Part of a small language model's weights: width 64.
Each number is 200 + 30 x the weight over the matrix's rms, rounded and kept within 0 to 999. Layers, rows and columns count from 0.

# up: layer 10 MLP up, 256x64, rms 0.296, rows 251-255, columns 0-63
# down: layer 10 MLP down (transposed), 256x64, rms 0.575, rows 251-255, columns 0-63
up251,205,178,149,229,192,154,208,245,233,178,223,153,205,174,170,153,180,224,242,213,172,216,197,204,219,135,209,158,119,215,200,208,205,218,204,286,201,239,247,212,206,235,256,166,263,204,174,199,272,132,167,247,205,273,191,271,212,233,233,235,128,179,194,203
down251,236,211,142,201,230,207,181,163,212,160,214,223,166,222,231,159,259,218,202,193,280,241,165,234,195,156,248,172,129,199,195,170,220,219,201,159,177,213,203,176,221,228,216,229,158,225,154,222,203,210,170,294,250,254,231,271,225,217,204,235,183,141,155,216
up252,227,176,244,228,181,197,172,230,185,231,222,134,184,173,175,240,196,202,244,151,239,204,189,143,156,213,185,235,206,222,218,213,205,220,158,176,182,155,243,206,219,215,160,195,215,258,217,216,232,210,214,225,216,184,190,182,149,233,256,154,193,220,239,201
down252,152,183,191,209,161,211,186,206,124,169,180,184,199,198,232,161,227,243,178,221,224,194,183,189,159,231,219,187,270,187,216,237,140,199,223,211,158,208,168,224,245,170,154,195,207,209,182,175,178,194,271,266,205,195,186,180,192,226,185,188,218,187,172,192
up253,145,224,239,155,232,183,181,176,245,155,188,213,157,161,156,172,168,175,218,214,201,201,232,219,176,180,208,180,189,243,154,159,142,174,237,257,215,191,213,192,190,158,217,198,173,230,264,242,188,205,226,193,164,216,168,234,233,220,262,180,194,188,212,196
down253,196,247,231,201,159,249,181,262,161,228,196,221,193,184,257,196,136,248,184,211,174,169,202,186,158,185,173,196,253,169,225,194,241,257,130,180,145,209,204,234,211,182,122,232,216,205,160,149,209,217,211,197,183,170,185,276,163,159,193,268,171,236,177,200
up254,185,178,203,182,220,200,212,226,239,280,177,181,244,225,226,212,213,216,196,246,162,239,240,205,183,177,230,213,185,140,220,202,194,165,223,126,182,195,175,172,187,244,180,212,212,221,182,171,243,169,240,188,184,190,219,184,150,177,178,166,156,219,170,147
down254,193,237,213,233,192,205,210,248,111,198,208,252,152,203,159,188,205,120,233,144,204,136,155,123,228,192,164,204,190,245,120,180,213,259,151,218,180,213,212,208,224,214,249,184,199,194,182,273,184,229,202,221,213,150,155,220,276,246,236,206,231,228,235,302
up255,218,189,182,157,219,207,210,198,171,202,211,191,163,207,202,209,228,182,157,210,174,195,195,195,230,161,194,186,223,214,214,207,210,205,214,196,145,209,222,216,201,179,203,180,232,138,206,171,229,178,169,141,144,171,205,220,176,209,193,212,224,226,227,176
down255,227,206,166,209,173,198,205,167,252,194,230,224,194,222,187,213,230,222,218,200,171,130,153,217,230,167,205,206,233,220,224,175,214,238,259,183,224,203,197,172,193,201,200,200,200,209,199,188,178,230,212,108,201,156,222,181,202,223,246,217,227,247,267,198